config.toml
n_layer = 12
d_model = 128
n_head = 4
n_kv_head = 2
head_dim = 32
d_mlp = 320
vocab_size = 8192
activation = "swiglu"
norm = "rmsnorm"
norm_place = "pre"
norm_eps = 1e-05
positions = "rope"
rope_base = 10000.0
rope_fraction = 1.0
qk_norm = true
attn_scale = 0.177
bias = "none"
tie_embeddings = false
parallel_block = false
init = "uniform"
init_std_qkv = 0.0419
init_std_o = 0.0
init_std_up = 0.0419
init_std_down = 0.0
optimizer = "adamw"
lr = 0.00357
beta1 = 0.9
beta2 = 0.99
weight_decay = 0.033
lr_head = 0.00582
warmup_steps = 305
schedule = "wsd"
decay_fraction = 0.572
decay_shape = "linear"
final_lr_fraction = 0.05
batch_tokens = 8192
seq_len = 1024
doc_mask = true
train_tokens = 92240000
steps = 11260
dataset = "wikipedia_en"
Each number is 50 + 12 x the weight over its row's rms, rounded and kept within 0 to 99. Layers, rows and columns count from 0. The size before them is the row's rms in percent of the matrix's.

# layer 5 MLP down (transposed), 320x128, rms 0.19, rows 251-259, columns 0-127
101:44 57 45 57 40 47 36 36 51 36 43 40 66 44 51 46 40 38 70 63 64 36 38 56 80 42 65 57 53 49 33 41 64 45 64 49 41 45 49 69 61 50 20 71 60 74 44 49 58 65 49 37 51 42 47 35 59 56 26 52 44 24 48 46 48 43 61 66 56 17 44 54 62 67 55 48 70 49 66 46 51 64 42 45 42 41 56 60 44 26 55 36 64 63 50 33 49 52 58 40 64 64 61 40 49 49 44 36 56 39 33 51 49 56 59 43 47 18 58 50 45 62 67 40 70 44 52 34
102:53 59 39 27 74 29 66 51 42 05 46 59 47 28 54 48 51 56 59 42 54 71 74 53 40 59 61 44 37 46 32 45 53 48 38 59 22 38 73 55 44 52 53 54 56 55 60 67 50 79 40 32 56 32 45 57 47 35 51 60 51 53 38 61 42 44 42 46 66 61 53 42 14 43 53 48 61 37 37 49 52 47 48 49 43 46 40 41 44 51 41 43 50 55 50 41 74 46 54 47 35 53 53 39 58 55 42 37 43 52 28 68 56 34 51 74 43 44 39 55 40 37 41 59 62 36 48 40
095:53 36 48 53 29 32 50 33 55 39 43 52 36 43 45 37 68 60 61 55 67 44 59 49 41 38 30 44 57 46 35 49 75 51 63 47 25 35 53 60 62 31 55 61 53 48 45 65 49 58 50 58 33 34 63 70 33 61 48 46 41 49 78 46 66 42 49 46 56 46 64 29 86 29 59 64 45 46 36 45 49 57 53 37 65 47 58 55 55 45 36 69 56 48 59 29 39 43 28 48 51 34 52 58 72 28 56 59 66 68 51 60 44 59 62 45 51 60 59 54 49 43 53 48 26 64 46 63
099:30 53 65 59 55 14 63 59 51 75 56 52 48 42 50 51 63 43 33 57 53 60 61 69 60 71 64 42 51 33 54 53 54 35 59 43 54 63 67 62 53 46 49 50 66 47 33 53 58 13 51 50 55 69 39 55 64 61 51 54 33 36 38 39 54 67 61 63 46 38 70 43 52 61 59 51 43 32 63 62 52 50 54 48 46 55 41 34 40 61 46 47 74 55 35 57 66 61 47 36 44 41 48 37 42 62 42 42 37 38 72 71 52 41 52 45 71 43 43 53 44 61 43 88 56 56 56 38
099:62 59 62 54 49 43 70 30 53 55 42 42 52 51 61 72 38 60 44 67 54 68 51 31 42 42 55 73 46 32 64 32 57 57 66 48 64 60 46 51 42 56 60 58 58 36 47 55 49 56 51 53 72 65 46 44 50 52 65 51 56 49 55 61 64 61 42 42 44 51 75 62 43 42 47 39 40 73 66 44 47 44 50 54 55 64 68 27 42 28 52 63 57 48 37 79 62 46 51 25 38 49 27 36 59 64 46 68 64 45 41 56 34 54 60 61 52 46 20 39 48 70 64 66 46 61 79 50
109:54 31 43 59 72 67 31 62 55 67 33 41 63 70 66 75 54 48 58 45 53 68 57 37 70 42 38 40 52 29 46 30 33 40 66 46 47 43 56 79 51 47 63 43 61 49 59 49 50 60 45 71 43 39 50 85 46 53 27 73 47 35 34 43 74 54 32 58 51 62 54 51 55 57 57 39 49 49 56 47 58 56 38 45 47 57 42 51 38 52 58 58 57 54 49 42 42 50 74 44 35 48 38 38 55 57 59 42 33 24 74 53 42 44 58 65 53 53 44 32 60 59 34 45 59 56 61 54
098:42 47 42 64 43 39 31 63 40 45 24 69 71 50 43 51 41 44 60 41 61 49 47 47 50 78 66 68 46 59 53 61 49 73 57 73 46 43 54 44 53 53 52 61 42 40 53 46 64 51 46 43 37 53 55 49 60 67 39 35 55 43 57 31 41 58 50 67 37 39 62 71 58 51 50 41 33 19 45 53 58 37 49 57 54 47 72 55 53 55 52 41 54 54 42 49 44 69 63 60 35 28 52 47 42 47 46 42 53 91 60 48 39 56 25 59 65 46 66 55 73 56 56 43 22 34 44 67
098:38 65 47 44 57 58 47 45 36 64 16 41 58 59 52 45 47 50 68 53 41 46 46 50 42 64 52 58 68 42 23 47 46 29 38 46 60 39 64 58 48 47 42 31 28 53 42 46 56 35 69 72 57 34 50 50 35 39 62 55 43 49 29 49 57 45 29 23 35 47 50 52 60 31 42 63 37 50 46 57 59 26 70 78 42 39 40 38 46 53 28 53 30 17 40 44 47 41 42 44 40 64 36 39 35 59 49 53 46 53 59 48 39 30 37 46 63 46 62 54 57 59 67 60 52 49 54 55
102:53 53 47 45 58 68 20 46 34 42 60 58 50 38 38 54 50 41 36 57 65 46 38 49 52 59 46 52 43 38 50 79 43 59 52 52 54 52 43 65 88 50 69 31 59 42 36 38 58 61 53 59 34 50 64 62 32 47 61 57 35 61 54 48 39 63 57 38 61 43 43 66 56 45 41 62 41 66 49 51 36 56 61 44 38 59 39 55 61 45 59 60 36 71 55 72 65 36 45 61 49 41 49 40 58 49 52 40 50 55 57 38 61 63 45 10 57 64 49 49 65 56 87 40 47 68 54 33
# layer 5 MLP gate, 320x128, rms 0.194, rows 252-260, columns 0-127
095:50 49 66 57 38 49 60 39 53 71 52 71 51 57 53 70 53 49 64 39 41 36 36 48 71 66 39 66 52 51 78 50 57 67 73 56 61 33 37 44 52 61 43 46 46 46 54 36 48 61 53 46 43 58 39 56 45 53 22 60 54 40 76 37 48 33 47 47 51 39 43 53 59 60 50 56 46 59 51 52 63 57 54 45 74 43 39 54 17 40 57 44 47 67 36 58 51 55 49 24 41 45 41 47 77 66 52 53 44 55 53 36 27 46 50 51 67 46 47 62 51 72 82 39 24 65 59 49
088:34 50 53 44 39 66 75 57 40 62 60 48 52 48 43 83 39 50 72 42 59 41 62 53 41 46 49 48 37 47 68 55 54 45 61 38 42 35 64 54 54 60 53 55 30 56 53 33 48 56 38 34 53 35 46 58 39 39 32 61 25 51 52 34 28 40 58 59 45 49 63 51 36 34 70 46 58 55 53 35 54 47 16 37 78 42 57 38 53 40 48 57 68 79 44 62 44 77 57 52 47 71 45 37 61 42 39 64 55 43 56 62 40 35 36 55 59 68 49 59 34 45 44 55 62 43 68 58
097:29 65 43 36 46 40 44 34 35 49 60 37 49 46 51 48 37 60 44 42 57 37 67 35 50 43 47 40 76 52 48 49 79 38 45 63 67 35 59 57 34 55 56 36 68 37 56 77 79 38 52 45 44 51 48 44 46 45 22 35 45 43 50 39 33 62 62 50 51 58 39 68 65 43 50 60 45 57 36 50 56 42 53 39 35 38 43 73 42 48 35 40 62 77 72 41 48 64 36 43 31 43 50 68 73 47 45 36 52 48 61 47 55 59 40 55 57 50 41 50 66 62 36 62 42 26 62 53
096:28 72 33 61 30 30 51 51 53 46 45 42 60 53 37 38 55 57 70 41 67 34 58 52 38 55 43 37 57 34 55 49 58 41 36 50 33 32 37 48 32 64 58 64 40 36 48 59 26 63 41 64 31 59 45 37 39 35 45 75 44 68 59 38 50 37 35 67 50 60 26 42 57 50 54 63 57 44 50 40 61 41 17 50 53 31 47 37 47 55 65 49 62 38 48 58 46 48 51 31 42 32 42 43 63 34 47 72 58 75 45 43 49 57 56 51 56 47 51 57 71 56 52 49 71 36 38 50
115:58 64 68 45 42 38 55 50 30 51 51 38 54 55 66 60 67 49 50 48 79 50 38 31 60 38 52 52 48 31 61 46 42 38 60 35 43 44 56 66 52 58 47 47 57 41 37 72 20 50 63 57 54 55 45 30 47 50 21 54 53 51 59 26 56 53 50 46 70 51 65 52 50 42 55 32 46 78 30 51 38 58 46 41 56 40 58 49 55 56 36 69 39 65 67 45 51 58 50 71 39 38 69 47 66 47 34 36 48 45 80 62 41 63 49 47 58 82 28 62 65 44 53 51 52 48 48 65
096:60 59 57 45 22 72 73 42 23 60 60 30 49 68 60 45 59 59 30 26 55 49 59 51 67 55 55 39 57 37 74 49 33 63 49 39 52 43 47 43 75 47 50 51 52 54 52 63 65 48 70 60 66 62 51 27 37 34 26 59 59 40 64 46 40 45 41 62 67 62 34 38 55 40 63 53 40 37 42 65 69 69 35 43 53 53 39 44 49 39 50 47 51 48 61 30 69 54 59 42 51 55 47 62 56 30 40 69 42 51 56 71 39 55 58 58 55 50 35 57 64 35 49 65 49 61 57 47
108:83 54 53 40 54 60 65 59 42 54 47 50 32 42 52 64 51 48 33 62 33 43 44 40 31 25 34 55 47 50 50 80 40 61 56 65 46 64 54 51 25 33 56 25 64 38 41 59 30 39 45 39 29 52 52 47 25 33 43 58 43 70 48 40 61 55 54 70 50 44 37 51 39 48 54 56 34 59 44 35 83 48 31 53 60 44 56 53 51 38 47 37 61 61 48 51 44 33 28 64 44 46 56 37 48 50 63 45 46 49 69 61 43 56 49 65 59 49 46 54 60 36 27 51 43 64 70 49
101:46 45 58 57 39 58 72 50 35 50 49 49 30 56 26 60 46 55 41 48 47 14 33 69 61 37 45 42 69 32 57 48 58 56 29 51 46 46 70 50 22 41 37 60 37 37 71 51 41 49 51 47 49 46 55 44 66 44 44 57 67 29 45 55 56 50 55 47 46 71 49 32 57 33 34 54 40 42 60 50 60 45 32 56 41 54 43 43 41 32 46 45 52 59 64 43 50 60 46 40 42 57 37 50 66 51 18 36 46 49 56 55 31 43 51 66 57 49 68 30 31 49 37 70 44 44 65 80
118:50 68 69 41 33 60 66 46 49 71 54 63 40 36 54 63 37 40 40 38 54 58 57 33 64 39 43 58 50 59 74 49 52 36 64 60 53 42 39 73 47 50 64 36 52 40 63 36 32 51 38 33 51 65 54 45 55 74 40 49 51 36 53 37 47 65 57 60 47 53 71 48 37 45 63 32 34 58 43 42 49 50 28 45 57 56 40 44 60 38 48 39 51 58 67 45 29 60 42 25 61 41 68 47 73 42 44 46 16 33 45 55 38 44 52 63 65 70 24 61 58 56 55 63 47 41 60 59
# layer 5 MLP up, 320x128, rms 0.191, rows 252-259, columns 0-127
101:40 54 31 49 54 42 57 42 39 78 49 53 56 58 69 28 39 38 50 62 34 40 41 41 44 42 64 35 43 46 59 74 62 28 40 45 41 28 70 46 48 50 27 64 45 47 55 63 55 65 47 47 73 57 61 54 42 50 34 50 43 37 48 41 38 53 73 49 75 54 56 55 31 30 68 46 25 55 54 51 67 55 60 49 55 50 60 64 55 53 42 34 56 60 50 55 52 39 40 63 31 42 58 47 55 35 48 51 38 45 32 68 49 35 50 56 70 54 71 63 50 52 66 68 77 43 69 61
100:55 21 57 51 37 38 52 57 28 53 65 51 56 48 38 35 58 55 57 71 74 55 50 52 47 62 37 47 52 52 56 33 60 53 58 27 63 36 49 51 51 39 53 47 60 45 22 72 41 56 45 67 50 53 64 45 40 72 54 65 59 37 64 63 62 60 52 26 56 53 43 42 60 57 21 63 41 60 41 55 40 51 55 68 35 50 48 59 69 64 30 43 55 38 54 39 67 31 35 53 63 55 54 51 39 31 63 28 49 63 55 43 57 65 70 41 73 55 59 33 61 29 50 57 37 52 37 46
099:31 58 77 75 57 40 58 34 48 61 34 49 72 49 28 57 49 49 55 44 47 74 51 46 65 58 50 49 51 43 64 63 49 46 47 39 54 38 52 58 50 54 61 61 60 51 29 47 43 63 55 64 36 51 31 62 59 23 60 63 51 50 34 45 40 37 67 58 57 56 65 44 45 58 63 39 35 43 27 32 46 37 48 53 57 53 55 52 35 50 53 41 53 28 16 48 57 58 50 42 77 56 58 42 68 51 56 56 42 31 81 63 29 55 60 28 55 61 57 39 64 55 42 41 39 52 44 61
100:67 51 43 43 62 56 51 48 51 47 26 25 43 65 26 60 50 33 49 47 65 54 49 42 52 27 53 49 38 41 56 64 43 58 47 67 42 41 41 63 27 41 48 36 42 54 71 49 53 50 48 44 60 58 57 59 39 41 62 45 32 42 67 50 45 41 60 44 62 52 26 40 44 58 37 51 32 45 45 40 48 61 50 42 28 29 82 56 72 50 64 51 36 47 46 57 69 50 46 69 53 62 43 66 26 77 49 28 37 58 65 61 42 45 50 41 50 42 47 34 39 61 39 25 69 48 55 38
115:35 21 65 43 50 70 51 30 60 51 43 66 68 64 52 56 50 69 54 43 33 50 50 26 62 44 49 40 39 46 41 19 53 56 56 46 54 47 59 52 69 59 47 53 46 53 50 38 48 72 56 36 47 40 45 47 40 58 43 45 57 44 56 49 71 60 43 68 47 33 53 29 46 54 50 37 68 49 64 60 45 63 54 52 40 35 45 57 49 47 18 44 64 51 52 60 30 48 38 31 76 44 54 42 70 48 53 58 47 14 50 55 43 60 52 53 59 55 71 70 65 41 41 52 72 26 53 55
096:38 55 51 58 64 57 38 46 42 56 56 59 62 43 60 52 57 54 65 48 51 61 59 39 68 40 42 46 34 25 52 18 53 59 60 43 54 57 41 56 48 31 63 50 41 69 60 62 74 47 53 30 69 39 52 38 46 35 45 41 58 40 62 48 66 47 42 64 38 45 56 54 54 64 55 36 55 61 50 65 23 29 48 46 39 41 51 78 58 46 59 48 63 59 52 28 43 65 59 40 38 59 58 33 41 31 45 55 59 55 35 30 48 33 49 28 44 52 52 63 89 45 41 61 57 55 75 45
099:36 35 28 41 34 52 54 43 82 29 35 49 35 62 64 48 55 46 58 38 56 52 52 57 58 47 43 56 57 52 52 58 48 38 50 73 52 52 59 44 48 63 54 40 54 31 50 67 41 58 29 44 66 61 41 54 27 49 48 46 49 57 63 61 50 60 15 46 34 69 43 49 62 47 35 64 77 39 65 52 52 67 48 37 47 68 42 37 29 52 49 41 41 32 35 49 50 44 35 58 51 44 29 47 48 44 42 46 30 62 34 22 70 77 46 47 36 66 40 46 59 43 58 37 50 49 54 43
105:59 53 55 46 63 46 53 58 58 47 59 55 43 32 37 34 47 46 45 55 71 81 49 35 38 39 54 70 45 48 19 38 51 37 41 56 71 72 52 53 58 42 54 59 66 64 47 43 52 35 49 41 44 50 41 55 50 41 62 44 37 61 43 36 37 47 46 37 29 22 34 70 65 69 53 58 49 37 52 58 46 51 58 56 35 47 76 51 60 62 51 72 46 58 59 49 30 35 45 65 56 35 54 50 55 53 82 51 46 31 34 57 69 38 26 46 59 51 43 43 71 68 54 45 64 56 36 50